From a checkpoint of a small transformer trained on Wikipedia: value embeddings.
Each number is 500 + 50 x the weight over its row's rms, rounded and kept within 0 to 999. Layers, rows and columns count from 0. Numbers have three digits each. The size before them is the row's rms in percent of the matrix's.

# layer 11 MLP up, 1024x128, rms 0.338, rows 378-432, columns 0-127
122:488460486563480526475569533452462586493551477391499537568538515531581470496493510559509474533493559518454483567481551454477495505479529459420485530400585395531611526449416549470456535457436522492491522506451504455553475516572559503535472542551462532509445573506464533593494494580513487602397504444490533482488551444477431471517564393551508521490352496505451585426560499500440599552516
089:518465603439509546525562448604474607570530602596556565478544474473386529510496532552487527555456550444470517492462486491515496509505544474529520436519515532503468472548535546504570557449530494534517590463509504604394481445562453421572442578514500494531501442541509458475469551422484509518482566429505432469465550372512540533445461464467588538481524462511466474413511579490381508457454
107:470460473465530630498429555525477453529504410653542467458501512469546523535483468509506494458464475410421467468476502436485472478418385436419485525496541422423490526463502512627524507503529421483573525586438452441443629474535480484510500429482563515468441440552522477559450431467530545521489452476401555492519570509523414518487472502474533503552518495436529592511504556590527476527468
135:581490457416421570474434538562469510505582622588501430481416526503518537615489514411505466571559489551501506533400472536610574527558438574555462499430505509521469474460521457550441473538462498444534456553486499509554520419527447524520437527408473504575451544530462591533515490513554517460448511413528509523546499516552466546376428418445521508505475579521492489522573452516473453494488
106:469512454463450457525441488469527497497486388596402524581553471501464401599510461475583540451411611450508510593459506510566400524467476475436492488515509515479531539404405570492511470485532507539494531475494638489517558503543546514483564463394463479419577544498510487515565562535398449496425521566572578534507504519502467496456571497488504579521498481515469536499494522429495594547471
062:454530480471584451462525501456491470560498446538486491623538506409560532485529460479499510489447426498575409597467517614499481442472485498393491536503489573554495497388477509444531425425461492425614410467565421553523410578473500405516522518538545518431593462468541493485515553555532485498430457494455457402504453558494520473483480473535592468445509593452536515519488476469500573483525
086:444513453542428558467501608480373586463514496467513517532540524539452461536453558489507539411430472470485458573491462365449506486478523507376427472482408573560517556480545520578482401496502488481526496536576425482452505566518559456489535560577481572487529480620502444457575426515509558474543510546486550456505483488428466464544480444500455563603467523524467531486540479380513506491527
101:502437514343524569450553517554466460478498571399508505577518405480542511512482501563515461539504553407491514480449485487571600438488502454498392473447544547577435459522524557476429518503528498406498456517411451522456490528524433439481524582424521520457487478468438482501468553561443397500450394564520557463505506549532446418491556500513512469508487428482597566505451551494519571571549
122:434562458491474482563513387487398508526472477502505427460575426498569532547468538496446438478498502431501536494464518470418553512502519517503517476509386529428485521540478483479557616501588561394527411525544575447627499481565464522534550527502440484498472464487604479472554509543494541447422526547493438548449459494488521505488465565422454437562400492418459533605552492482520532496603
078:541557491511482507486416534433377460500500569408540353578440463428404562549492509529468433492388518485575484487602510542484521479490486578538526489541501500462507471550546566431515520462586546541472426502540534521533455567505457535503487499514472546515503493607635462502469465522440435503483466451519515484473551579482512563471457509554460524455468503451466528576552513432566360534503
072:538621543430479544523454459461412467514529491408483440510486508558584416523402543645524485532477538497552439499483465546496514466491418507468493518522441463545518434431507488523438590457466528586507505502632545470581502484458430456433560526491519515518504574522449480553454481575429509387492536451496560442486471410469555520594447490535476518496451544535579489536577456443543442505504
097:519551542496496544424491476436499447451482546480510514553504513430509569492469508583490500416486449417522441526479559458489534474521548509545327543450373366545545537494557644434539537503524517581374495426446505408505497465453585466509514421534497513510427466554461502520550508513565493500463513514412494495574487499592519456499515465584529556483512471485532521459484510408514550466515
103:533538502470513581434434461454456545556619490614524442536444511469506500586487491482611602475488433503560497484519494474551505484477403473417481364517556431499504577498486517607459446494527563448528505538524537506495581497440579480507514554475460507456509525564435505401556446551505473532493501501429495497518498581493503544550421411560533599528579532491516574566487419486437470520453
092:562575533486415475536533518432467531582507501473539448494538486496497524420577455509551468502502498479408515519613542541423480525527444494466541470395444537499612507502525450439502509475518507510584417537481531472480528422505457497525464497594443470461423508493468529528454462425477430486426649508637441540506556469488496556471453470530390496457381560491572511530538512465595478449500
076:463502586496487458432501498510459466586494537498529493480453500572402484401594480552490507557451598504432509500419543510481377409487444464544477506575478490556453485488524515406534443413474554525542450446479531498503485536486547469541479507534548511383601553511521406530562475433542533418440433485556552455546534550491471548528561503573587608585515528503519473460549525419576492493509
067:527583476477577414471520417596566476535557435450516512536505458459385417489510485519466432517477495514554505506548480513490422407550476467436498516531630501484507430540444520545473489577594492522437520489509515447463435579514481551490514505539532507481618522479524442501407512523336488505480550653534483465463460573498570537532571490502526541474444451441516506488508538498607498511503
093:467460528453449510527494523582499560452584533652476508454554584527452518472435496552497485528557495525508485525493454491490472526467491490495572489494433569485479513378574520548473472477502453444567440430457439559454642514466604373531495427460486510462519407470422574495602504492462476485453557516555468481506481437482462461520540551424570536579545557480545626482487497467463544493511
094:416512498511499442477510544497428555447501494420449466480568522443426539454483481552483562396491553448504546530601517548499452492469554520523438512427555539471494564512497603498459452514523540508531548482395541489522521485544517437459422626434507519531493538544573475460467423434522450431474585470541519501568365544602416586481614444413494460547512549480462466498554474527538504484454
153:404550567513461493547515559577560553525520549475445519504573503412576561484428423482443448498508527544459485573466446451384498516461367535572492418404497518458552499512473553473576436500473444532543491497477547518596458452495558489470471512550497459514506493432598525483428477566544425476425541571415532548456538460461454534456528533475473644523421468495499509510513540506424554543490
120:573461435528487416430551446400478528406488571509572543498576520340447407519524476474474558539520534575503531455511492570389475560458524605494486495517523432515473578462490490540536403452480466506464492531571497563474475426532524513490444614483518530456506517568499549459437510543479531456530584492505504567500452530520496561461508504514429528562560483488584522417493492570523450598425
097:394536512510467444426513579555534512535454578553548486509546531626484535506468524488548454566505556477461543558565481551472429421479442435439467578502469479530457471515489486449552583506425590448511437502429588474478541475502489537546399477428496436446503439549450497491543557584528586476489489435459583481438552522508488584499474561520487566496502630445503557412530582568480503499535
061:373500400485448455569598470454470424423497499559481451488514535466411507523550457532542538444466494633513569471504467500420400562589436436486516499403510487500491413468513428553569458453487497585530532490522472506489498480506510508497552520473430518417543527506440508464463497500444431485488518450434540548596471405434493475562511478483570584554505487517554517546453478464540409605466
174:549524471570427429383512559453489525495386442402431543525532533460554562449469472442608573439512474619450539585472443503562427502590462519541550534463481447487498535517503477453441558481537555510433503548459539618493489546556493415525552538495460502489471478446506474371522518517555412481502512593489501450542495523546469531508406473465437507515458467519555493466516479536568482506405
074:583497434511485464515416542437540451446462504341496530515580444552538500561535559543474468475623499504518453413556472552516543471568539553424497475524574446516486542567473545402397577493534500451480386565503576484464399525536590485520483424462491446547561539509413466468468551483471591440504497555442453473521492523458589452500528548468509551473485500407479503521541504503493452478495
097:553558524446561506548531600399417522498506537469518469429490502502503552483530561489413444501410601401473507495439459420569538534445604513557463586448531451524501548442540527466485599408462515571535432423500563456461506524512557510407561515472444440477490542456520502504528436557476432435460466492468586542472485457509478473483510481447531619512487520543526463610492481468438448526417
104:473520499559464477522462566471565468509519434431470486472572605462411522554533529488423496457454523497480536493402386522446410446508626500498454389588519556492411498481455541558461495573470548431528451503480430590498525467593477527519502585562519471432499543523555482474471647496511524498544438524473533532537504512406509464464546500554491549448456446490396478526555542476493425460525
108:404524413533550503537493562547512414389532390492565459503530562528489455499424478545436495496565512455534529567559453514501473549447504521652554478480485460533509460439537460429474483455549587576559565517479623507477462465590537467493444488491512495481563509493412472539606556526503409513444587538584459497512505474505454539465404487484530526479458441433481542588489441492536537450489
100:546575609486561556527622522588487456545512535568613490511552497416510544451506524566504492567503500554539483560503447502512535529534432505461387506498555528497431551597461586477529625573491514467431523456493518511530459527545535424610475454467497558456512441492508513465580463459494514481507452569491523517397444530521533525479440570489446563517439505582450477530472534416521550609485
124:379588493532529543465502428437517522531413477572506476537525537454529508505468486525525559569494541541539458616525450459491473471571491495583497511395490496465458499407473501475472544447466618502525569480474489498493614421600405449574506540531480469502562513460483514541461479481423530435406544516558483446476405437484490503419421499439446563493507424536478457539599459456422547466510
100:497485604446451481504468573404406475480557580592440527565496558418556427424539431468580410512468626545508462513527479520514521428509435513481598394500467554497444537514464503479578449491508563540508542544542454514562449595455594473460522463538578427461485506462507508492508513513491519554432485447425523495514543488470518566500501470478582601465445576444465478568497501420527465511509
102:565487479532536419522498507477469520504496527554531639532551510580451404444518405592476519461522478435445509532490421548422495526479453505448478511564583393577554505548428441514489437507521539579451494550427442489465489520595549525485491516473421471525512508557493595512406401504584479505426555467513494441535486495510517623507494501535526559549526503512506481404504522590572440562433
066:530516551548532501586535530533480517479526457512435511482500591466408526482539462465632458518539540505492482585549512452528470583563495549505543507486466509508545547463457533504458500416472560407453475496536587422493463522408508421501515434486588430587498413559482542502437457390451484449447501402438560489516448533463439485522560505521549466579452439473463502573424502613557511397540
047:555510393439524558550500462553422473538566508478541439514585520410479530463412529460559495435493415586516522525431435449502478409597473551480498569531551476446456484510503518544476483547559496583493419425570470555445391539550516432514535552525536471509456403484601553498486555522482476509514496472474498392499559552428497586525481444539586508618586543520468494481528517517467511547521
066:557523527455468479513531569469483538456510503446405485489512434564400460418521532518411463465512526460521489433495483459508539531589522619522484443399628393510481550501503470484449538435565539529487522463563510515582536507514507454604481466498413515494565457406508460498403581520436566440362430443542505591538480492549463483580477431508467519498500513541538509496448464538565517460529
100:465520458393575492489545532451473581512437502578470534421481605540493470413493541461514583506523509471553536484572555499510433449450508444534447544389493516499530483439534580538476509509562531562557510527435599444447511453499536473537434534485444569517517492436461518523553546511385468444496512516496583566569407466396502441552586411562492468438460506486567563421409512494470497491516
057:479490504490499508473512543499530562432448575433448488438459539494456496493552468506595514586449459579575584466420579465537451489578498530492558501437487581529484481413496554490582480496576494376491477492479466491544519565562426477494434498415547476400583589459565523454447544498494507506523476599420488607514432498475414367512426512491447512455455524458518531449512489509531510415485
086:569490514548543474428460471407484514523495367382533532456413423421514579528481387560555412514514563444461546419532516522470455443558508466524459514486452480483453541476502483468513497507676525349488613549440574492524523481470536499550469512509549498496453455548571518453500501514555454578548456546572525424460490543507462516527412551487486460511448504495486483521465494490491472562497
075:489448509501437477505467607622477530411473599532588425509537570463360404446561526497495477550477470604493488399495463451486413504539460526499548466447528604488494493387509455553540512547531496444464511553548475420428499548476514460499560400456530623513504499593510569493510485503483493513463604590517470533465535484462532472489482458496470585512547459513503487537491500487487486586480
105:595541537486506456464506487533503540482537475582507510469466498517489407503570450637493458472467503473542444481471418548527550572509454525461535475553545385499567532511494459398560478500477533578514477532463599611485497475504534393516480506531518487454470432492602450539509551456577474429437536503485498510537553554425484509536378482561509427479543545446450432345501578474504445499465
091:522524452576451556424403479476499382468546481535571408478566471475576539599510544476509595538520541519553531426575424506465491430519515443467425568469519377507463432532482517619519533482547463510565488484526452470451545529503563572547562511492530505551512490490477485564464512526482480528589480548573521552482394382448551433454496466399488525444467535478476497463549534474536466531582
116:575514453521488470571473570466463420580576422470501464501469520421398442530510557415469410477535445617501531504427386552517500472534497487481515513464548462538547419468540534564492534567451473542554446494594561436434503532547476456484525491582503514531474422456479507449434535547530426419489490427503536543529580553533557512441494429592533506569529531538519558504612433533537477514559
082:514579488481488405521569625418474518471605469393511520517521535486539403517538341407467491556550473491467484445578472548510469555485430492504514503469521483520489545449526527540469502539564555517482514475513586514488513431525426523538505619442578390506492550556555518442587446575496451540552566546489476493469459495369528507451513562483501562450562482540537543476495521522516464516571
092:526495538571577350463463540540475585500446595489507589496600472503478490467525431460438432456536485409465432417418473522504575480455486575452519540571467520580553487476496470552491489502528536541589449466490557392578493480482602523474519520475515490469563492451433489466503407523554511516572503504471406503565464442510449538429432456543517504484502439465526437564516447473433398535508
150:413409587446551545524525534422460538517498540577473497522365481601400490541583469495464509510525551522526567495521492535551444486579540471485488598505483430568436532428558431483492505498509549452532533519481497494490526553528428433456513516540524500547441466545492481482550478520593582498612522458515497466431389478422559537493475419474509405542559424481542481431481516464450419536591
098:432487561446526565520487588575429528443433496556541491490466449495410444577586485488449469556504589485470500505406507402460504506567563510425440509521437538468443479428437537484470600604549502414560522572468542465551520415483554488464474518517551497434514492547565469431532419491439403528420516425482494441487525515505428502504483536475532522480536431516522565396490544485427574445531
063:534586537478554513561481552421485541588605530470335458513499505467406475429503611422459538426408513505438494533469519506395459509502492522422450575568470559562539485548478478497526505499459423421536542499446502468552520512486512446455504499525536488564511490471490508413467514453493418530488496460561466523532510520532475491521478465377562551568561561486491427356588522500507472499468
118:438479468553475502528510531513455540589439512520551564495550505646490546578533453588417482573455609483393494557546565511502481490517498472511545512498370499396522525516433534493519485457544542488444497566455502472466472527500608399586436598565505475554479492468610469486487495509535535486508571535384454460487474513481555567523420483396532475480426543470487505445492524533541470504474
119:535456556442521490532535575503512531473501657588521530463510544443553517554502536574431559462508471442569522440498448426564485535397365479538595453387409484610484464521503549484565541417414514516529576421477447540516586450513544492434500489457544503450537545486483517476462611500516441516510505456441532469487416467509509484510535478518531547479433543529554520547533521443458454516448
069:434509416531531553523508543537552490510483420600376451511567554546533464565469529532446415427496508465462519482582488577453524511504485514467456512552487481462379580554613430478464476644511585456592413500481509536497528423480555465591479515466447476491520536489519595545505511533467536460520589546469538473577469461540535525509541467458526543518506580444489518467434466481560525605490
104:440543508540492492473446478404461409510535481448522523536508469487574505398480509418493501540498539513539541496558490564492578433508480526435506483509454469529533536443546524604573523482562457486473494502509484528523508544536532556485520537537439494627502466610497482512466409535491600482513532609507472440548477613445582593530452453544468473470457514408507663549437432451540547425559
097:497424502545538467534470505493434516508469562554599563448460528475585563484483532498544392496504506430526498632458441466516413473401509488514464505418574428559543537496437415479526468472443523470499487536569471515535491534520566498584460504553571434487515482525519497430498408478591534568466528628492408507489483505511409551459420589485502591563481458511483541593500571532464536529453
088:536469531476579578506543461495556534502506557582603525513550490554541462495448501645428415503462589417511443526482495500446442521443420457624565464486469439428555454510516530401555544493469564466516514500552551505521536469510460519570546515476532498473521508419479521520443432442574521466556503516465543487582541535386472479459438458488565452518512464482404494475569511511509413414600
126:525507539459424531507571478520431545458550482534450641471509462493602519535556473494509510491483552441580505440466463485509479494601422478522501458504561481538529551478523505514504457567453482548459466634496580593524478439588553437491403413502532428514465501529563564541555548561493606333522490471467439521515400523406501491491504546476473474573515534475466569498503469562523457484513
066:490443404449452512452432550606516567399480502468460429510580567455441491508521497540531590613565471551516469564493459557467472598501449560520461518494516473456521494459475541580494515536553535480447443544473469457499564486606391480531452442509439541421544488556518561385527534550550533522500527467522509515534531471440491383515499513465509500504476551482524456577577496566468510638427
136:494440361513516481488479529477439594420488511555521486462520519481528460535579406476477550481456438527586533505553558440501454538474469479412515404510448401482531568415535529460548499411586515485491450552577547481441477561509582537527603516451534439485560554431519467453400532504512477559491467467518521540504465446474441461630551489456527485470387430517511493444520501461583544469524
# layer 11 MLP down (transposed), 1024x128, rms 0.111, rows 378-431, columns 0-127
123:496433445390560554463516508519590589549558413557433561563440519529490485474599461603440501524524485504526519539490571417446522503450445462458490477442435474508619516431572528553474495513491570503525464465452479437564515572501520505435531495482482473415511533543584419457450472485553487516595582501581520501525507538465535414517477478544474413503568493568558490485428503470421440582561
081:474477422555405460455496488460562574464492536416593513543515601417495443533494471491436557502509442583549472499569502527338560443412479519480505448482462451514474540585493484429510489483480394617503488551448421470527571524463484466496505479530426478408493522523497458473464432545474513441507545508470543486499584519506474512484488514511487492536601539520476564457594517467562385574581
112:574547395503504474538501401443521458367470568364473476465515548481506422536533463539537427458468557494472441445498512426404556571491551521518480550479441503393503536560470433485475449550497357509496504499446479501535518394510464533529502530485531561441449468538488527538524484580471475499476462508487539490422474515509406565523586504411439528467490463422539430542476462415578476461518
102:460479464552456465428565514518531566577471498338455543428453449563545562535566472484541466512581467438542530392498511473585510452472483450511458470499573569439520491521470608560424454538465514541489513479561508468484476489534589482529519528464565519460455433458504575447367526528518394464518460449497545562573559526553516462428472532476433450458461505475489489571506505591494511426586
102:407512570529509510573367480421451482514464549531582495451437426508503544469404625499459495502495492509521442522494498573499523501483466504639570457499430506516480499434521566550489601633456459476453501515457505492543508443476410546590536503494609484550491495578583488463501441464494533481493504539435451557393458458417460489501538529502515516482412456503548539549479519530434424492467
064:433552430494546516484544492427461496585473463473566421432455461448557505474448497495508466503506529518552455493513586561466493474499397515545586447537529549605527417514509481531519535537445493462404496514501546519491465405492493601614483466406548432517526508502562528481402413496618483516456541546535505494588502513548441491613443515464540466512442515393548591530494496510554538568432
088:599480526517426444584518553462409498493524478465519519535504554460565539514516478526486482439476454563443474438465409488434495504469510504558529548559597525472515565526433438423497445528486504604487340505576577463491443439490452516461508462454454536444483496460554617487520465534456524478413477667508439420534478461554550527544490528539481469515531618450488452483540453465537525468515
096:368507472554497473373457530485501573503367449549486522403474504511607474476521468414441528455589551525529519542470502469419489470540516430421478590633518528484461497487493583492559506463445509520426465535536567501572530509437531505492454612557543528493452567482473553405401478470498551480490513500469529447467476476461557545565484562528481479538432463416467523539559572534485509492516
123:498491539571545510446526557487605493548439513495450519488491558496494505485464464444523569523480505546526534534563452488440583500503536496498533405497569493572405530440440445446523498350478463523448501454488468490489467452556537496612434628487563443419601521497492515544450526410574510527392414493431536511517523527421567470563592564528457458502485433443478421493414510528523467482490
075:442542603403491529534429457583532491531508411575390490545480478472608598486465569522507468486539485450540569496363481501499454473427550543501487551508518496466458380517612537566484549450379431461513546530456447527586531495496497444490506432498481501456464560447600540544500537529456451370527550451496510437494560480516447481434463509500517529498508482469506496469524529559451560538482
077:416523587507550526425475510547525466516465445560463489537476447478358491507498519468587477500490493456491524433516539534483575468472430516603543566505468521438487456463521572529634402480577480452494481496494525426499475540504527500512437524561482498578600522472469459509482394442531493546537454482458549590542547519485442507412535444486596532517458504469383443597422493579446584493476
101:564401499491500442610585585492526482566433455560494454534551504534570463468427460517491505490511471534430359430522482411477466445533512494546454492381489472507436472525518497458565443480483488422543469520443537454515496567528488494594548504509512532510421527465402392514425478474570487467454508488527487404416573480492528548660515455470463479503435501560494479511499442576473473456491
095:427527550590555424430392591399457510524482517519468488504496401562586490517552437502588552487494460492527546485472508489503441430468577430399472601502470524443423468499420546483503417534524528457472479514510476590478502459427393518569466496504582481475490543490454450425392497510502480462444537538467485461435465535559458526468455498466478436463440415542502414502505589450433540520492
085:517501465577532528456487455652485455476522449612608543531483490424510442529487497510485495452433486513577496552504489496582568521451606406480484452529508442496423486450462507446434421532492478524535528458638491508445525479442484522491565518561615528507494503538471489563542479408489522535440507494455566548461425485525529467527494454544525500504428538496433385459589443490484483369543
078:533481489468553511526578543623485566456510499497440527478489595415461626489528574478489482523447447593509525498471525496604513519525554562524472507483507497510509504508567460503489437620408544575475460418443477423417490477443489556485510486460432484367517511370532591558503500481488501513423457579533422510502554445461509531521472450573419532460539496565511453488486462421487422498542
068:541467568515433527558408598536556503435519628452472537528438479546481487473444485473593473427514519456440576536529475531579443529528519537486529536535536588515406481491463461504420480564588484546454564499479530541526479519519426480559505593478616430523517581488551509468618508520604407448540463410500561569520458499447495501531526516404475566489548468517560571484496528480538456493481
090:501569434595440496525533558427561481477498475453542545495461460513552534554485481542436418508412526547514553494451465423534653552525508553526560523544550548441536524464511514521367479452423432466388517444457496495499470490465577555451389515411486497519538530506459503486459481440502498458524522495512535584509437394521433456488592465564472419540499489437569495489486566466521412452568
102:435437483531602578553524489543490510389541508493516590546441577499447620494530523501421597483566490485571513469513442436582540379535494518481506573513478507588511514452448453490535462533532560447503482400626552487523429507470523451542473517480503521567536531448597417504556459529482549472458454528465559517506473553606519454529527561497543535554477547539499593476508542452559444470553
167:499496490507544519501523510443479478548447506508512452549489466547435377562583549504536495516473414540595522469527509510599523514553552501444496537479525490521420509531535457543454582585535557480529507488522485489436598484514490457578570467488443581473521502560429469467555531467517581514608396389543507430502449515452583503516457381503480362556563492459510501514573433466573414531538
117:479483510464432503481546424491491481568506432416451495462476489532568538468468496527611529562588519548452530442469556441581586493562569550619484502431495553448544483528484567480482473444467534506497550486493465466542465438536586574546496607511595485531465553559405494396512497516481489527569518486457468502517443557545507547546526468462476408462480476448526395550511411370428499500576
099:478465527470517486519414441486453429543453509549486461438471542476484522615487526510479475520432440555441531485463412441532435612538567498571576480456534496509532604509575521481515513537531489453480522435448603393452525450550528529488544424471485526480485534479486477539619559531531535565407458500674523464584474439479563559457452495529455550487411481564501500495449456486404484505508
073:522464452547564535529483491426414509506573497542505504455515491473565618524459505623554449435570542564559514468502511493430516374412428481490390477441504433477557444479544517529595426494460448490552473504493477491447557522470459409518452502513413492534580465428468463542561495442550450533462506502535493528445460534446529509537508415533580608499578538485522540542541579580434496524437
127:466465431412537545542523464604521506436548561541501383466499464508456491498505433520411508501510513428490509519484551544469588484465524512405505459555503559542460529564492585510538466498515374586647517450525420466557556422516540548430533445511510463524581588505495495546516489505421526461473489484413440540524554538482570482519598505495592472557504568507517520490518448418427530416544
067:498433578407605511551546426543536454545497465496551585492501535548439506520524478524497490518410503528475549466492391456546414592497504526558454466402424606427597465487506407469468527521521512520538545488421418448540568505500482382464465474484568577521447451494633478539590505463511380457463464527527502519475555537430500503519516492518562506546494453558470532466556485481444514461502
094:464505484617538464436505529574446549555435537485430555524505465396604463526573522542416505448507426509576448532554514493487447485437512430503528473463476510435483479541404458449575392542421479492454417474492445534441503486513456573523438482547510496478478533525386572476388487487449403440582504553513452460422539542533484500494500485479562408366486510475494475485559510476547530507474
102:526485444486557455503589520475462452448464453499525450500508500607438460531546461448629498489446516470470482551548495573495562518466509488539520451456520477408472555490515438519453506421527469523481441491550466468495527564487326526358628588468534496446392459496475469494494598466455534631514571388600439499500504515450472441530562490517501471530467465540508468530488509504480495487503
106:600507455509464441390547508470519518490333533409492476475557525585502509476455538590538506477482471426455501432565390466460458501476603492528473416517501462530522527460479469466435542441553436486463429453492396464459514490559517531430591520549526538428478491504547453465505538527496547506529508478572469457537527515602512602487498600465531502424523473482462412545593507464414475457490
091:445494394545421460549447494544555533457543514397457511451512554548450537499596591542469523477507491554482478470449557455480444499509547540636630520548573465526561558500529517522479536472554465474512416408522530559478423560558499503506520494438483378503511567517521528538515519484574514583526452504610465464445484470460477590437511487570543406561486546555502513525466449443520412459477
118:482508429461388533582438543525472513559481579403491536512490399565426515488481418532571458479579508526457506460584499528485570496498568581491575389473436493555509499604449447577501555541540415489431560462462494557516501456469490571516561462438511452438495453506468542451497528512520471561466540504538505567451553503483530402618503498545446450432517436409539469517490410508520443536489
108:549511474560503483458503484424497399539513472466440399459493498415466388445535525508481605492408598539593472541463567560449504503566481582520510551583474520455470411517480476462493380430476527577513513443531508529437517378438534521492460545519554546453486545544477475463467479481513569417462465457508507430506504529546524484648517527514487566538574495433478447505447464438541531490569
107:466561476495502479492558500547575524537491453470507511455434478512451532561429568439553540505610520493519498423481477506521512398490529417480468505489537543553466492617434597536554527506373505503478548432476471555457598479506504498476427496488505453449510536499403551463557621473454514522528448456431411515467479466538620577571500464468622467579480472510445521458474526510464575406555
070:468463527432472564451519473556481529545510571529410572415504606564450563499446533533501406419496466409557504498576496587419504461460460485494456591503481521516446546621479455522474505531545466488426523506464464474478499362500480501567449461546567512466492440539482517491487485513522479464412478468526510441437375442592452425522501421464549463558467491513640492455482505559519484453490
051:407388593503531482474400460516517566472509487577421495513488605525540502543550519501418599519561556576507411554520573547504474531454480542511521547504471422527566549463545508452542562460524511500469499400516455520499451491453463557421476555541521538555518551512510509634525523523468606553555495499504447501466466507373523465508448423427504525488485515425489462460563550615560528557501
076:613527530489502522574492413576473622467486498466483488438498539478512420609560510481564520448540498495510502443531410569392508482407552549491549378478443566575505436546552554487546428482468536610513479385514571468454523503523478449507510529475534575522424430598568478488550540469588540576554543472518518479498460463508551571554470477477526445475503463490518500510482510567569482542532
106:528505444473509490579492560505522492531526545524582614452439544441389528460481427516461592561466579419520521510484529510462540519459561541426473483534542500539553413460490481508440542422493473501595553405458490505490479527486499509468582524489526500434533529423490432505564487499573532632552447621500489460546465573462511481469586518488524546475547392586384430453543466471496527446516
059:517505535516552454492528517556479424535498515524456501462435413432404609521496504501520460398563492494461390448537513502507514450438442520425465520472532447472571432484538560462468553505454518546474502444401504531399412445521488474452457488592455435414452536531428488550383506494504470471541439506563538521445565523486423552485530565489532578500535559421394458517417571556508510579495
079:515534439443412504488467517512505369477402492595544514480498453386506430495610419519493433518464477532518501519459575484468533543513539556429465528529565501449599583475525437493526475498476417555455556511471562430527560546475476534469544413523500423488572609408485507518479492597435460520468481407514487431515431480479475482524447532547466528452555449549457465517456538467477372455486
074:490529584511476493499550462465563483558467467426444572466505477514607505476453513544469458406472440494509481505458564602426605423539464419461500514454519463480393564618562557564457473519443467359468412593461522545550456534533517519483472524533470517465499506527396491472480486540473485518535483454460531471481512441500477513441501525477546510586505390453375466547521431484578480453445
127:545469601534590563467561577480496534452536528591490513450424496543557494515549473486498547485540507506560432461533502519530475564556491532545467449447519479518465497484448394446536404511450495507481591475532487538500524534507513480470545536539447499519450475394437513586550421484651587443446558531509584484493439429478574529509427528577463438466483564551437528394553547562536421444548
086:537379517495512562475461492566541506599534496540505535476491433505507553545467506550521474471573517458529438520564492498481461532518429555478537477451521534468536450362495481461482424499468518556479432451422548459488525491527550535572450593557556514442411448560451502564547491469391586499490517395557525472427528497429523554604488495485578503498478528399437582498496594489396437429492
098:445469565526447484556494522455486520430483494503487504624479498536496556473571467581374571572508414502534540426563545569466510496500558531550550447546494422510442492505451461537570464536571432463441466379520435589572449494559480592499505437557513555439495532513516457428535561538531480421493453495514415481466542528476569525500383511480398437477478455500544487494523580418445474483463
083:472543432564418533527437549576495457449491372584467512526518551501497483411499488474562612519541519502459492464530512675625472448579479520568470504590518483513496553441523554515508524593481471443519604539513406465525453566536460556445574467495505538506468460476523461547552483513450417518534464541549583414471504515517543494419504489481479402478498493527548472552487434472576533519491
084:514490589518470516439506443400510485507438497536551580458501495506463449502507532554657499571511467519476505537501469450500508503496551459522534512450587420389465475535327567521470466495524457455445462447545409469465578491596455363530514508437531494495397482539395490539537563530488415604472552467508463442488501548441521478451537563511519476525553458555509494488505486489448516487437
149:504641501525489465410460519525555505498554495483495536506514534461548553507490538533486526445432493526412453514451487481429494454436417551533466405517522588415573434571429562554526492478451492502512505555480564498557517392396529524518449519539474471501499512406556548491433426425390418440427507554500496565520584522511496520540512486523502546456470662461503528524436499540455564485427
093:571476462480520435483568508475535512451545499509489517475500556488550496440493533498418507556421531520573527443517473476569551454526590572555530481633543474627529593539560510407490437435458446522438490445576467547419412625484516492533513487479425483538503496542502402500413538424560592537532541428410511445535453505557453508508542527491551440480502483572537485456578542473514511429498
070:467519522514505492532491565526494479467429442537539467523465531483417596573456498460546482434480507557469464499566517584424464475357485484571399460566376560556496591487579499528506450425483523506462536412441526514484420463446455378462463530540466574466521437486515461492513534417509519491434486513506451515501487533588492476569496548504536547451487514523458544508359503606459573432531
125:469560481575430389482427606552520481524475513511466525574468506385487551595504596588499596494480472494445435560508524565529579512367452532496528533567572499477424447510528504474534475497474550478568540563518514417485584488538458537432430489516560416490498607526437539484456573501439542507501507509422479450457564488605463572527513441481507498509497511470496532510449547600493511517541
119:525425466553478550509507467538423455446458571395562496491487464501491482466442595420432555566464586506432492499510472513495409527489534577580545409570440561546453454556539481505465429492447526494460478513482531531470489511437512467405488507477437441499583508423507665533488496538526453437504487518474531528479458489505520509580639455471504608480414460581561513532442463533563451522510
070:512436456522542441523516492519555557583488502396512513450553498555450508496513446565554449466400490480433445521476483455466483513389486439547416508524557494477617467478479514445472478429468433446498432538514533503527564503491496560447552467471609519472507464550578534480528487500443513503571456422585532530552564641412545561484511595571545439513468482505465555568416582490519444542418
090:455505532541511556515531388471538529528409532457449543384401462513607472420464520515488491521484597513516542426471526396514528544498516536498573455486505519537482563530387450476546578478454436583491518436531535575501417461527511467446496558540452484447480472511424438534569579529497422492476551618484534557436563545430541512562451628522483507436545485492523479520499464422507481452533
102:434597468484548508501523499525493530391456492498455558402529481440391535447497436496567470435448469380449501478536487505503465560618464506484520538431509478502523509520426459564429499443422458484467635474389484538520494497584510447478532530442466519431558462500427420463464472493514551453483455508527483536462411491428526495532583540554466492535455535514467476650479489551567420517516
097:419441591423546446425481521503462514492503572580489428487478506531463433451496503517475581480537539543543474447533496564485564514455495516552471508514431559408534488495488540535622413584488517494490535487572481516573505453540528478505577514494475475500399473403559467416496526531520493440515559569467501544546539586532585526593457448542503430607501498548561575493526426529425475410608
137:460417469389494502449503553548412524480506457582397591463496500514416542549463518551498484452507533458466495454388498511595495547528559552500547445474544492477598598522469429454601500519452520497514499530483536525527522501483573445525616388511561548539536489500465459427425507562539459418535443442480447460452492564524528453527508443526574401402554558451487483523521425452522498524517
069:504539561532515511451548463468524469477529483408541518459430476416567492422426478415493496559512435503541454495511428488404587483512456499606486484500507481481512434493472449510436535581456448489507505579443558578503574448503515514474502464531467383546472510506465540425411506631390542379528571524397572540454508439498496550482485445532450515547495588511428463554596500473532495503501